config.toml
norm = "rmsnorm"
rope_fraction = 0.25
qk_norm = false
attn_scale = 0.125
warmup_steps = 200
seq_len = 512
steps = 4430
Each number is 128 + 32 x the weight over its row's rms, rounded and kept within 0 to 255. Layers, rows and columns count from 0. Numbers have three digits each. The size before them is the row's rms in percent of the matrix's.

# layer 3 attention query, 640x640, rms 0.0229, rows 0-54, columns 384-511
094:112085136099120156112151143145112132084136154146203133099116142136160134094100108050136136160123126110131159171139159110090096163068148110135161118124126164140159093106093143221189206152107151107122082098128141043141172119163116058109140189094078033158151120099130149090138115116098099149137133136118147128123136156101151146099108205195137081167085129119158122126092084208091086136115
089:093122183101091075138138129100087157166175130131090132117168120174083155112113112207121115172154100145155072085169109074163143153075130108133126134148100114129159126146155138156130126128121163103123157080124142206151181130148084155144117169122139144175149130148130108161170141129095098162131122115129123138124087157150072132097064114144104134095157133095137180103212131139102164131140
094:119139120174143157115106115063142149089147112120130118159174092106158149188094116096147081108170092130123101099185118124173125200206105132115070065155148140110088131178177070132100116117179117118188139153156095130167154138144109176185098132125134165087123157123146126107153125159056110157103170148101117099056144142195159151185136157091089115136141081181053153055159112167165163100125
099:096140120143127137097153113178144077103088123121138184116115095105078140120121103158117125145087122142150104126062132108112158154060109127107117127115087126171115126085041162155110182131075191144157141095080110072169162124110086167121180057186107116075129131102112156158144144083166097129161126102150140186128173164161129147115051113172152116115096120176106105132163116123085125172119
093:185061155138080100101153139134190134113105080093111106154146102121144126065122123119145136121056160115127090126091157136151129103152141156110132104132105119097127137146172153156112091126113085155134124137108084091141125132088089143105140090133108174112120107100084157178145159116148145110146125136156108094111154174121162107130103096096151143108127166151129135141125150168098090086152
103:147156101107146161131092136164165112091090167098115195126121115156082156097201127125153099148102127117120104180098106164137146065147136097166152139114119127098120179150058146190151165124116134141205116129049083117169136111131153118148155134064111149049138069122103150114137173089182159065099083059113111103105126148146139111117130145148107102082075147099213088091147121146107103129102
097:070158135106133147095101162153094151033120097127167114137128089098082158154083110112132127165098075116138135181097118111130104142151117044087092132115109122182084164143116079114139184114107174115177192132126059111108131128169151069152179043152114159109161122130112163144137158155130117160117141090182102122110153166114141121116118128136115162147152148149142135142082147148109103157099
096:127143156171133147119140149166108178166184178143119106116103161100112137133154184077106160144101108098159202115116108146090114107143124105165127184161097122177195155121132088124149074137094192173121150102128112145154125108170133117087125118131135086067144124100127054115105145196183138125151172146101106123119072122121161157109197143091119088081105160136138140147112160168138157149123
093:142160162159083164100161089158053151102123140174104160143145189135105147048179150123089121149186152102100155165137113088128159093080093106131129116189133129160158150129147107192129150078147129133112143141075104114131192152144150084111092121115156195109133112097138109088172193145142157124147137154182110066139169141129125118142156128127112133089073174150165120110115150143092134104110
099:106111106143090081160106118102149139163183149228157072100153098133123075160093116120093124096104119148082153100129098138137142092129175189203137122161141092114122104169104139190154100113139142160101132169136173111176120119079157140144137160079096079155166171136144130111137121110113114089173123175127163134169104108167121108148105125124097146156138119134120122130173206139170126106116
103:169135185194138127190161136079131105133093107189140163109123150113123143171134120133148079150164111107216103115138195148150114142117136107091142160199163101091147079092182130162085109148130141083155096153149136142135108139106079144084085156091117145165144058136105135162166101128120144176174176172172102134089095145113135066132179089124186101154127109108138138131149100190124119123156
100:146117121110123128111073128175149121068080091176134117112097112145155136116145140150128099140113145111169161098133109096088110066085080175105067157143180147134127155149136037131128123100122158147070097124121159165154137125115165091166216162087131096112110061157100110134139112137195142083117127159103143184093104109109155115124134207127160117134140097096132089091088120134093100148149
101:139077181110148102143182136130113133115062125138134200080133156109157139112092156102132209136129092071156160145094189082161148095089108185115128121120139079169122145086130140104149126110154149072101132162152115126150143162105081131112158207121099120149122127138149131106118146130117150126140122128143129133118183131186124130090181152118117106156072066060167157115066144127140095108151
100:112189146168132158118109151096075129137070124183086107134121120056120085099139097175117125145126118069167128104111152122130097127184141127132173141147128131144108139125161109167117113163091095139135134136111117154156076058211192153120090101182131125122097155125111143139092107113075100090188093092102084147106173122147141155174127133136142121088147103092112098067087125108072163112145
104:129110127146134112061109154131213118186111186095156100194079129183089101195141153096091143082101150178178132165142091136137173082152164091157165129137168154191137127109178100210131184127188150107122153142140103109077097096164148153058106141161187133192114124136170114107145150089111156113141123063138115136138072113125203116202117164061140154099129151075147145100103130180108121115164
099:164087106108159149161090105096064102131083156108210087130100102189147194116129204137131099090131142114094169056116080124171102027184083178143144148132039078095170111175138155119082111113106139173149154130108182089098094131096148110117150135128154115090150141060143143164082115126155112113123130177174130154141101104144105118077179138067141076133057140130118077094136130143158141165115
102:117150068161175130131094114101122129127159119152161109150138147073151096153144143153106091184060130138072118141094110094102187166190137190144171152168140110128097131144128118148141148147143135146112115072138171143094100139141121108112100136141109178106136133152133177098138148143096134140102137147167175149116148112091115131148155213117181159119130110077144071174190126089163159143153
101:118070141130091123085082160061206138103031087123103170084174120126114124173149109095101142225067164130138159133139194156178103102119107120139096129141111125122152155147093126098110174100084139101146153189102116084129136143124153120154130125120089100176111164116113122166133144083129177130090173054103161096164111136108125083159122162160102157130139090140124144108112148116108096153147
108:092198110119117110182086133134142124110101158136106073133138122096089120126111171147153146117127135082125117140096137143108138119072179087156099071109103129208149143160154157110135155137158110168136158087090122117130170148128112146119116051072103131061130132091081110133130102151106142160138149119119197148146130122135184146126136144129175172106095158188150151194108173126152072111153
102:132056097166157201094130149155109143176157200060121136148141099113076067092120159088111155076125106105144168108081135109136167184137121095138133101078168141074101156156135137149072098143124125094148151149134072113159125137139137154205118117157117142120149122104195119100112141145145055121175092078105093103177159099125113145067107142167145095182156097124133057188135144122147175160106
097:147156152132156134138143147105073149117166138145171144136149072133135090109126136098169168146120038168162115135155113144122082127181159138101120143169154117153127112127138090130094112188117101076113064126090144104112139107166101126168101148138138064083166109154095158104152074125096081168135072136185144158114073104118139153129114137113182121121081117108085141158211104168136071117120
098:096109073128130166095093128092171111100115138113073187106187131143160117129168156155118150097137086121130173106113127145128098094157080134086102128121079146155124079114122098097114103154128085195123121142126118169122119111209080149165129093106119132142116154094112080166115044151084151114123135088092124123062187065121062059154117111120156180166125078129128197118113125054151075112141
098:085081145103168136111139155092080115130140087120111107132143120104185140114170139169167084131139131152094157134123123092168166093106087163082159134111139131202203065106166098104140124111108165124184165150140049135178150128067126135102113130154162111130139165116095187098158084098176120183154130102109132065067149156103130139128119096104157130147179142139111172099171136083103075130160
101:150159174082185089133121104143086131159165059118156107119042130136111165134074147106099151150101057136147105132148136097100163118093141150120126067108093078178161176098090165170140115107179135094143132092063169124128180074169143197125147042094104126129114106100196134119159104090105128126165112127147136126132155148072134141158133157150080145075122147073204141155173118080135109118103
100:129118161139119111161124149116082138146139171116128104114130178176177107141137106106119071158128064077156099170145075135160082128139138160135136103096136102166134124090122157141100104176143114071122174126151182149170139154113154115120100138152128050113104168141140145110126113152088139085101132160161117120148164115162078119127112093090086179171152146146152119181121091115154153185137
100:110075186091135150127139097140069150110090072117104138112135181092105115123069105170164126114084127147104071133097113199207080133138186228104113097130134116082137117175111187083103112084142188181079148127159133111137165100155151230142136131155112166070137102101121140139127118113144127113125072101154105135070132138093171096097095191100144094116061139174129131123127094161172159125125
101:119118135196167142116142152123119144132140133125077116147121072107225130145100164117162141186127134119124087136123113116125151112169134079161091087095138146126117139152119029133120091176124074117128104142109121155139123110111116168099131110174111155100185104085095093178138173124120074126110173078138188147092095114112143189165089159088130100117060152142147130162154096128104138119117
103:122108144081111171084173144161057158126105149125100127096123156075145132130070103082069197112129126076144118114096166048183106181108073082164137089129099152091141153129153145130156101079107140115087071184150121111126111087137125163166166136171141112086114141179172123113074154151126144135118186108191132078124150155061105157122113126149109079121175200143141145126181153075152082134079
099:101136105069131122146082146102084097168109125143150098156098147157216114133109112126074084122092117115121098156147204092070104062122142095162119121164103094163081145166142116090148088112097128095136116137107103122036111109130130088173167112106109109132044087129121187176093114143043135141146134102137173131125159140146117160140128122144131130112093124118167121145117108144118158118139
103:131132100075087123192127124108138128137120112117167113114103156124125110135129078121143132142149149120098136160143162135080177097142120100173166130159095114137100074153118157148150155145100142082133101087136200112091176119070087147104084219104097115153177135152197114096117139121134136133117158143159168127174116129089123163205102131147202115138084132126110125125178164108150149085126
099:123116084146144113078118156101147151047140118124108151096147099072106151103122168086156116095147130192144105164099150119132133131104155123116093127102097170109151195094098146116147162163146099094161078088125122106078173109089149216170142073101107084120158087113178135188122098121135120146115122071123152146123146122162130063139107088106120117139128182108108078108118099167108134192137
100:144114094185154101165084099162108136162103129107122104112130166137119170143192156148143088120129116174112114163131115105117135101107176177121098164120143114133118153127150110122169143116072148054059059092183110105109156130116106152165043097078120074105158147155127134122148151150136109095072150149084166164087134115136111120141179046042102116067156147145060148093117112122180095163141
104:093150155097076164087072111139120137151112144132097177153130112174136159092113207161134137137124100108167165149122138150155135102117152079123106117160079134136129122170150120159104191139061125173163160146145109183129175234122111108123152097113144170185104160082181091141159181151080127111183160085158158128162145134131133096117072154114082125168110073169177147191084081174127116144139
101:162182170088165184110169142146053194159121175144223149120103153142168081155164182136151096177138107157096108158151111135141113186180188115096110071099161148085148161136162134107106125131158166101113147113121143132113117175133177119166191087081107148093125047114132179175128133085054158101148164093093116141114155102130107120185165100121145092099172094122138137126100128156088082115092
103:143105123113182089095104120118115132164160152160145119134148140203083125164074166123128160122169165137129072127142093203146115144144148113078111094118096127128123126119091133131161116125207082093109064160193119072131105078107154143160094137152125143143109143128093143111154126131125098085139062177121122127153104110177121136138152130126176194109132165110114131161100157057122087093100
099:134181104129108139129143104127048116123104130085166160106166112083125103148114128142085150093094127110062127155154116161160089090154132093173130134113097127123170093121094167144087189120116142153071127148145092144154151162092162151119118089154158143118169157122135120193150167168128096060140095131084172126164160132154173125160098120151158134115089113106105130142115089149114083123100
106:116149098166093128105117140142145103168126142184079101117155147097176167066115142126092120021131105084112106119109146178115119188083179146079181135160133106189153096132072101106171098125150144163119094143197116115155058102103119121150075178134121137089174189126186090142105113165103184126150145252154128152124130167167110135088112079084121146117129154114133169142069103183085104067049
103:144118148155094114149107147140144089134098028145145171133117170092112128164126121140154083139131174120160085174105112077121153137141039109142118110119077118115100102105122078107092151075141099128120140143177072158170114100112209119114085136123114077144168058181112174126157149086124096119091154111131139100110114134145043182086189183131115123115129126139136139112118084075133219153152
105:153182099171138153179079134190163081127169196132145136133081120144131134154115082142149139109138082148146104088116169140158097149120090154085071089142139119087148197135095154108114180111140093143092217155151121130105154155073043089108116117112076076178120131105063146157122103121082118125183116111123142135116160126123105056132144121090115113158146103106094108130115151165114091181128
102:111186117126137106081159090123176191133119184108141120113146194130145093111165130147165092130152158129083204137129135080114113164138167093149116188080126157120084165125136153151087148114102083148127151139169166124100090184155118133116158206159115126172158079149142123091138147158114136132139119131112131178162142193105137187177132125143083079071180108127126141148104100111174145116124
102:144127119105108088116133091169154095143094113117169142128115121085124161102137115160118087109139181142136126156161117153167129111123162147075064178170101178170170130133142118160119107115176103144132141127125155135099092102101079085150129109198152099117132096128126138145129097101079177075133136093133124156163081137124117116146040144118137151114116053185090117089140141088065091133132
104:109115115084129182051165147094189117136131129088105151135177113143124145076113141081082131144163156136145100113173129128165084204111140111156169101148115149126125140151120136213128161117165134136102115044166167098099090142098145056051109059061030142114087126155051137120047102181107113135066139133130117126142145116096169121146108147125160206167108105117132118112162115113165091157087
107:143116171121141172124096181099139153132103152089169162115099079151087207130117129083103085158097138158140190112153115122099113092113175106126107184107175199151083083106079122103098112146096108112124127135193136154115164141155084164102119119083108177114131132132127099147090161119148099145100145126133117133086120104094182133147149118133167137088141089127124105111175126146072162094092
102:150091113113102141131160148160119072157134124117153120141147073158128158101180070104204090172104110111142090153136164182114069112095108187170179110112084129095119150225099185134067108131111122162123151151098119099139116168112168165100191098192125098138115102161133150167213129112113150161107111091096085174121103170097129104106094134191120180134173108090086097146117130127139147117113
101:137117086109158148176146140220126124202119059104165158074162115056101099081103113079181109137136124120121183108126200137119107097113126142156117166155162136112122126163168166096113194158152053095121109114097129125076147117161147135149163125135153182105165166158137162140105127175115098083155083098159132107139161155074119210168136147210182123176166097134101115168154154114165150118056
100:183073094139092141175168116133200086121129136113148127142116152155133120106062135104093114097122141120105104107061129062178150116134062142129093112053118153102151151076115130115137126107091186140143135082153110137184143114126123142133127127141109158096101087142122149108107137111215156119096082058112117074050091182125184125122167124137147110142075139110152177156073171107155082118092
104:135117163122061142128078161176134081188131189172074156144127129102151116105105129116116100142101128127064117141112119086094141076132110101175130118173092083197186136130141140173091100079185073151127107113073127178140164112091140098139138126039086119181150106189158147128113116089172069059129136082139065082121095112107075111106122071144081121135066118107109187085081128110139096057173
102:148153140137191140138107119132144103131111125186061166095108130054096099135114124142140149149116089163127105170153186124122111163124163145105093112108183142131138084176127167122091138071130110128186137071135145135183137078151143115102064086171202106092126107127128133186164125096183164150137167156106127110093091138049163125133114122129102078178089167059129184087111126125164122148169
106:134106121092150121136139139107103103087140118117152137135200094131132121125152166160073113167125155123078178144141126147091180109100159201120168107142209091114098097092128067168113179118150131144142059095108113123089051151104182173102133123093118080120165143123130160096148116176114127125172148173135173081134192107116081144046099141085132203127175118161136139129161131162144199152161
103:155127182103175137114162101082137105127122146114142124162120107092081139080125119171092066122091166113176090121107138126149082074159052119116074148133137212068117147071101152166138120160079136153119133091177148115141153150132131114113168149123109168162133180142117128120063107137087151075158117162109158134138165134139164060185108158110098131173108176158134139067203073105126118121149
100:124167091148071166107081151128092173170109151109055170114133148068153123146100125130194186156142122163127174135141128170155112087141110138165101128121136166071119185118151193137076155145129084151104123129118156181112161105124112210118182121105044107127170131134156165141077141144106097124172119171143157163166124111138126123142140123148108189125147141096132134068159147123090107091122
104:121155133127057134178157181126105192154131150158161165157109152118137198156110116137066144091128119086134116154107170137085162076086058084112101136145108099193135079137163124132180100153119154115102112065218104140085135086157135122089064075130158170086093108101111151115075179136158127107141126112083165108154149063108113095129124083084180076131097076133131183135147099162082136130112
099:152089146123143141160100096151194112183109148102208159164153134150176130102140093059175088141129141130163103114102121139131155076121135187134090131146137157204121128181088152157160109093120172133083147102188121127108096130190144159165175111137090115120117175183176107189152155034079116122146148138128112118156115096167201094121185101144151149153156154155172144129113103114098137115078
105:159097135150158139123161110173137097145071110129097130136128175091129149158161131086124185177162168154165067130149116127144089092132142127115149098097076186150110125124098147116069179137121145125162121102133165133099166100138117111136124194146155135167135112136123141154140152145127140151128127128123113142176128097118134166046101181126191151182060105131161110113082199086124082076142
102:162118104147124136149071128163156122163105127139144187096091164158167195046125135122068177131142144107141169092182189125168098144123102153105060109158101163144077177122107154142159120187127093107160106171142203187211156140120129093126079144139149153116144146156106166206173067118163120139198084077127094074123148122112136150094123094120084087066124129088146164082052119152101139112116
# layer 3 attention key, 640x640, rms 0.0231, rows 0-53, columns 384-511
097:105150167143063130107144143123040110160075110127100157146143124093096114175165160145126128110129185134164106144128098099138128086151152117142091078123152151106115154129127113135095172081126124176086149157157109108102175081127190135121129077191109198104174204164100103148106136100180130117122068095092113137122072138123159132163070129154161103094152138176142126124060100082142149059143
094:175086156121104201144173139123057125154149145137203079106136136164128130137119222108123111129153130140160175147086088194158089124134175102142126166146148092102114128143174127134087152135151156170078121148108132073093148166146108107103128127110114123061119088151134179145131110172126098106095102156146108145153100118099089181145135089109156155183115144154120118145121101118145172118132
093:173097101155113141170145151204091137147087147129190115129047134165146114119140068184140129125107194150150124093160081095112136112107116168130144094097153138159147131118155154115104093077130063107047155138146143179109166063078142113154167115207168141204161097057146167122067092162148118101147156146179106135117078114121164108204140119114098158193130151187141092160142109171198124121208
093:164081142111125070116144179111143188158167078198128111064146128173093139142098167167101130184146137162138140096144132159167078152143167137067124101163138130127209158181125144061110127134086108141188093161142123165111124164104125164145066086095137113153077089154100125168116113154105114109120130091107133121094101125138131145092099140102130102135123138136095162128121127132137150099164
100:116126136143134102149107162074058149182164096158105154128109162126131126134084179107159195156154108135138108101140058125089121126092130063122142159136144114149114111112162167117094127155182130070173087085135116105119090079132137131132137110123073113163114164184113129101118136110115178149188122121075101105142137153076125136081120109166086092070157106128161082166155109149144133142139
101:179148144105097084099119152063120145182147096140181102133125115111109123123140163117139089102184103150145120104163146149142083086093150113143159133139124157140132083172119183150098139162087145126158103116116109121128118162053130104127124163179134188134094142157196123106127090100109184120147113142195116179102141153116148139138037139169151111124169079135142153131109106156187077089099
099:123100157108086096139180161127145142107139166143155068152117165147090135119094205127174163152145162172162151107149092123199113129109115052122140110191147146128100144182075105111146120154123122157132135137119099101090140151147131123096185105122122165138099134161106151119136118179060170143152124106129128154126158149097090128101120069201124145185150182147129188146120086137093086085131
105:068150175149189119099168074102143147208200091152119179119115103132121145112142136156186172089124135120147111155142091127114103098132169128139134122149129143101083151072096149128121098091143200122136106078149125134093169168132087155150187140129101131126108159103125100135182136095123144111085133082172076143121112085105146125176083152135131167159161097133102113177106079141183084165101
094:109110180123153123146167162129101191221141100098145136138082118216146147117162120118101169140107122103088156153137125124079191117079176122105114125107113130112148104075202136153073110068145124098124076107134203097082153136142127066132143133138163076177070120093136067133083132092092126145081096112171108143149108110101125115134081145160092145155114153089193150138090130160076128089142
108:130086095132084132118099095153095108151112138229119163084120107103172149133120131183117093041055206118074119144136108155080176100107132211151089154148160136096148150164142062109108122098100134091143089112115140140102166126124166207169059115107143089202216107135120166144142131095182068133094176186157064119166103130129108161097120125075171100160142131155136072156154153061099154181138
102:135130148131147129171185111105108133149166098091125115116186120074165117154140118156161097056112130110146056178088145160108077210162112159127171138102147124130111107123095112151093091147164165150173104133123100119175104109053115153141149108064076143096184138130129111152105109097135163180135154129113040072108104095076120154101087115166121084113159099092115121147136196152115108109211
097:141171144110113127125133131142135144123129085082120135104144135184161080124115117124124148132094139170223102150204140115115176125156042219205108193188166107156094188147189068096139109073154180085111138107118126141168131154153136149048174153134152166081135150144109182182131118115111156120099083131121075161112099166094077141088160086159129099122123047146125160101144149113153116148141
096:117117140119167199157114155090125089131127120178129201129170125151169138164114111107130139110151121121112089135097104078183082150105121151108144145175112111136075096109128080120116128134077187068106123085168131128124116093147122147105144227138100115137184150147142105129146152118118141143126172135157139088163092064146057168060135111146093086197069114122105131160119163087147139111125
104:110172087153103122203136136112152111165059197135083115071083086150148081069115179111107147147101132112143200095116151145103089157169121119093159116129090102134074145174114089087071093120115117179146134163085105070140112134192177132120151100099124101119103148164165175078119189152062103126140128114132130142103106119167109155156105109114211171102243126151151213157117103146118122119149
103:068075140113131150088139107116157163117115137114091097122141140127100145133148101132069137141119168158175127095115070169095133124113188057074171170124127109136143067118061138202141155110193143082141129095108133143148168140059140149154109102087116132157133162099108118117084136141089147070102124128120080140135069137202149122104084170148145104064131158086147158168099150120130120086179
098:092134117068102138163067129094156134158088144136157075167172079166163161138078150142064146113108074111159141140154111119133157143098096115112099135129103064099184121111139133106114172166090082209155172107150152158136130138111162122106114129142150152100118171134092137117108176140192141084091112186152129130092169134175176148118148154124178103151076158157088094155074089168109115138135
103:111221142161076201184134110139067093092184126133118140133093152136150091110103155178135097086089139171084141131170159134071096155163158131084161169099119140141126147131078095145123080119194090135157153120148222070137078074152130107116120078151104134102091138127147101096113167149149116182174122164146128154047149140077112103102139151189139155095126081094183112161123210125077117059081
101:103133161159172105178129121104176107113045114143103121149175094125078177158097148082114148166142149162126144125097152113168156098050083117094108121136148095147178135096170104083141137183101075148100117157151121134179092137145134128123084089155099154215189171116120160128099139191094127149175183142100125117141178121144116137147129169103134151139150094117105127115142156110131138095109
104:108050117115142107089146089096121150153131159089119120114123152147094145124153157068166123151146112156111179123147109133112108171103116065195145101111168102177156098091114165118140094110114155104124194038141126141080113133156031150180124132086112157092138216086128120132127088174147145107120141154097111139166096106116127127080146155099116171081074113174090097115135117166198121127112
104:100096164186187162111121159164079153147169162109191087122183100134053048046148119112126135172099156101097175104167117146172147172103129136092113116169140148142104100114127113122069159145136175142186129102148131172141128113130098145147148166132094206175143123175138111111170147100221059122144097088027152096134181128125138137094130133143136086137169162160091126117146094132151102146114
097:154079106207082154135178166168109132154188111160165141115152108089096134121110143129165122098083065145116109076173140100129110107173102112118131173050106061078141096134142123134070120093104113095110093085096194135112175096090071062165098090125118048030108179094076121143124143120110123118169158117161127136115169149125101125146187141171184100168121142137088141114172167166105097131092
099:172180098079128196103090103110060126157150160059125112105181090126120086119130133139114183112129142125124080098105123142119118101151154132108082131130119142100113144100130083109133141165150149146132158106142110192072097097172167078111146158130065132153137151076115140177118141146066067168167116097105144138103182126130143107155152134117147209123130120149124174115123143075130112152103
101:162119144132093110145176112150090117148092140095178114106068167172123121121155172146152056180144150138086141140116100066146104128148110100068142130090113146176099091135154150134143162098167068127154170098099088142111172108108152141152169108218190115152091140106102144157121132106077109090166180115137060112127206095213138086166119190154075232118181173149157124137116121151132088122129
099:158115148151141072147123149135107086187179065133113107175093165129143164116108139102077067166135108073148181148130168108136115149135124081167133087085088179158177148118174144190109119120199107119139137118144136137116100103117156160137184078135193138086103174148175097138072145156119152169203095122181149136109105082064129159117113140129100072166092129111150162127098115163147095106161
103:071123115123120144181110122156080160147144115134140158162110156122156146098144107111127096141124124118159190137156124132227132139158143104123096084092142088199136148134082153094111171166115136086100125144199204110129166176132131046097099102126147100114100137122153130126090058117129097089087076099072090135111115204128130105101118128113103104114149094110122095150056131093101073184161
103:158173158109141108135112106141033135118118150176128126131162121093087147159106120134129069151163156128091106103126059189147130107161145176186140091116112169111186118183143121069121157106102136069083122104144120084161102087160124154120188111107148128070106089118150108096141144125109089115115125099110130118165168120091169169156163176130095094137109150114092109151132126119157102103156
104:140109222131113115073061132138158088150138093057087168199127103097197094094139202152109167192147127088048139100077118146136092175186111076156163110098093104091123129212118111107136123139095125116115111132134136130107140071167141096096080151133125152153127119130082119075142078111166133129102115116157134103096120131115133112051129082096132079142083165107092106169125150122120151111157
102:162094154062104122143138159096090111122094129141108051147126133093176119162091107149118189141086134081101102086188108116127103116118164140135146117111121110140161081119182119057150107112127172108113119160163042151097113107118070150132107181163133163106112115121109066080047168115153142149085122123126085129107130139157142135137147175093104131066148161176124170053139174054097079104115
100:147135100088094154130075157139105121162162170163134097113134098145130129198071161082087104160146120130180112102115101137149174144163149118189130146095086115051126155151168146124181136127140139176146154144108111171111109098078119093097175160123081135182059184143090116085108116087136154120092133142104154143177080111185161126157114151107174200166123148177144078106095138151136169076117
103:158122138145135140146171068082178096132148103174123103089162169149174132068097082113143119092116077203120158091161158119134185116144111169152113092162151132112100167127085152079145119136145159185063142120135121149110159099078138095122078141132155178173176110165153058104133104094112113104173136134145172127166147133136089159148088124143067094152166120144107127143168099139157090102147
093:106120112136147110151145128094144130120159202069130105140167075102140128184133218120199130113108073139166168110123092178109093154134119157125077104102097166088130167149133096121112117141182113090123121125116103087132114079096144113215189099092119117130121095145173124149130082147150128143175124141136124140111174128095166141120105192101157121152126093152095146095141129128152199104166
099:108128066169104120103144074134107130168078113078075118115172142134112093121191151127079107155144080155135162127116097203128120103082160067123102111121149108139145153112133083113120137139077129074088087108123121181163127080114106141125155178097071094087162164097071118139106169122135105073118172112094100129099133157129141128118105118120078088115136163118140145124152118063140180114085
101:080087095072214123139088124122101162124087121074128118159082118165060128119110145206116061145094126122140057119159079128133146137132156143169095081147142110063107098142133143122128163147122129173148110169090059118111167094177081188163069117137086187139189142054078083172140137118123159187105096110151126040117106093145135091102081176139143135160135110130146117077101169087137135175097
102:110122080130080154115135141142101119049117032169197056135166179124118101095133184147180080120138174130136172115137102114147152141115113133180109110133127165106127124180171144197103142144121136119116094114076142153100136107214169085080181132106085162072143124137132172173124137144128144106095178164146110148166123106139178120106131101119128123115120119101167154132090146101147097119138
105:092084095171162107104137122150153145154177134181125124125107148132089103112100129116129151128151188171158119130141123109147122112138155143083165116199096125134100169110136164084171146117174070125114040121157107060175105130129107095143091121151111131081098104128065139108112125088121145150140079152136123133163127168156128134107120147144110208150168115122156151081156173118085101111143
098:173088147106142131126124167100076135180155170119168187160096168099096078110098132100159140074146105121088206112163148164163151142164063087124110171128178171124192107110180124135165153147132148138159127106125114076125124121056156166102143050167108108096155109192157123187140158133048121114143142187142159098143079108173070099143057153200115067138162105116119109069129149144075129095164
105:106093163098135126127114104159112124175195125147144134154107128160119159109099119131168134161126122085111112125104171167140124141089190179114099128159180105091165148153104143096127144049144114076116158140143118137133118154130131063158146129087101151082123194143103140127167124118121130113090134157150118133163115155161128151083152136087155116124141133116194175131077201089077107113103
100:138087126093136131131117109103118095173169092110162207177061143138130151093144171175109102125131090069157095141101109088132174132140058092120138083095076110136119125122154147151159171097153133103161167110109164155170122137162134082090144109155122129145140105142133186101169185124115183129121126112145101095148144127090089128128122099114128108163119112159144112169147129102150190115153
104:170127071138066121124107162139186098065147147202136103174073171140141173114145116088114118142185086052169114120130173165175166120149150131114112103136101120132141133144122143134098155079085149160099159119109108136133109159172116179179156097096105131187158192095066129117180138203117135149107113153118184128131143133163114083094186121144129071126082121150159092132184131185160083150155
106:131136117173071151136159126168178166125144136131137112125140111142144113135134104104122078138125097127082116114124099185156121167162095098162121118100156134115125152111106145135129127158131063112103145117179124212217193126132143167138107206129141142152069103145158140125162127139123157140139206131149133130067121141140108158187113177082138126052103118070170101188138112109111134108125
102:181115080127106127106106113162120128133099095127154177147088183070130114058160108173114025155084170124121107195179138133059128156096160155114064164137169120144153151139127191105118095106104069145114158130140150111120089102142124114123100158132154081137164133115137178162182154130115191128149172079137166135126084109163129108142116083090059106158164115145086105090124103071101124163077
099:121154100127126111089148152078120128166109096150062103132096117138110144108049094109127089145054183134115128087168078161166095154106160093154128084106144112123132139123140124166149116156199105111113169104176097149096129107186144165147099175051058056097152211145076150062141139137111126160129159139136151139121095115139103129160104103091150144134168101162157164110154104143135206086121
097:201136133153132180128161146149141143074135121075147113115021114104070126156124099138127053132141089154123159095136090112175120157056046110168140133142178156109129087155142142117121075111146125106090130085110140203131123134138091117110176106082168148158218141111144099132098072224150118061171161193150077143083121080131084137105113094162166118150093111160156133149132116139121154099151
098:135164074130119116097147111092137100139036155176160141206103116090091112132160115133143151166158133097147109135134134113112142094166096115161173111115118143136157134146141170108158187136157095145125165170082165119086097124159138101139108087143132075092159150160148141122160113183172075160074133136107065124130170154091148132073130099137152122165117156126093107098050138165098123109094
106:156150177109142128161097131105134142177177093160140114127106142071149116149144103191119146072144107194072163158121122161097136145215125158162171207148236135157172090110153131108123102203144115135177139130133155192068178166120100194153123114127186119133177165158093142156111085127153073101094122044109076112107152132073125098201163063125054112163133180115100142114113097145108171117109
100:131158083145143150116170085129082115178130072153177136087158145123133089187085117085144157075139106163112128117118067114183088098061145165154105112078110149122123096096137128095165129164164166102139153098130106166144148157162107124128111115189146130147105100131102093136123137143135145086102197149098167083108174103108144087113160151128099161096168118138104170094131142200078090143104
104:140215088093125157151119131076118106163108113121077073147145132139139183123129152137150108188113109111080156111138106115087136056053094140174136157187114120143070114169193123114163175061119084142139141124105113170155141151103133092108158174137130125151110053135112148093105090137131072105072146121180117155137152102135110078128114138122133168049150132084146112105143149108170133089153
100:097063133160114159129127125085238086102162127147161127130066101152102131145158118141125137195134133177112111086100134126092177174098161147124104119074083067154145160156135156160121118126166139125152146170084155121163113098099127147169111100136173100158162133125098122105113125133169158137199143162146097156125114167177103158105155154158051148147129134099175170122110090139167141154113
102:101151110125099116108069106123080155160178135124129084124146110110127118117178170088122131111125134152134183131128142124097116118183152101137184145159136116148165148150100130176130227180100186137148072098116165104109069200154117164162133073021108091066137129118140126146127168145109104148085146080101191148096174146085111116105087105165160111105130042111103156118137136151109116176122
101:071166203132152121093124142059157169130116151145196151067078088145075120131075080120205167117099141171132112119076170140122165077188152134112116135076144145148071152071115130115089153127082107133182148098156117094164138138140132131154098178139086097121133142083155117079087137106150067143138126150054146106111151120156043098169104103135126113143131176154102080141160072114194131138143
097:114145134094094148099124121144119109091085211158088144110118140171091176134131186078101131139140070141127165123095175163081123041089107091179150162153128176085119117158121084084122109143162084133122109172133080190152115031151123145119087143092085116112202057175135117131158175167155103119121125149150133184155116107141130103138176064146109108089135172102139089108159132131167097111134
106:104170110092106099141106198140100091128099146071106116128077141142106170118075129136133161125183073147121146123129124103170069116074076113135119156184127148150107123144107158126129110146110179147119175071174127115124123090090166133138135125138074148170160115123125110131130103053138153145111112054146122129208146067119130127106116118114158133091094112117167185147158143178103154159182
100:122089164142144182152120082186124088178134096095145147164146109161141146086125108135134162055117142137122115125107143136151134148102140175131090089155165082111083123079157166085146152090121147127104141152138105179146082108146119092173047126097138178122148209138145166146124099121153077164112122189144107158141115101116141103118133119089119157164095147070108117117142098093117149106106
100:116080107184100121126122095131098091105126090133141116136145149066169138125074170116114190142129192134056086103132146126118092080127170118151159133080163170159157125127131111116116114125131135091168160136121076094175148124103174156135143130198129164138113153124108118174099154129126139133140119101074135120123150110141172155091122083180123151173099135129143154124074132175132130098151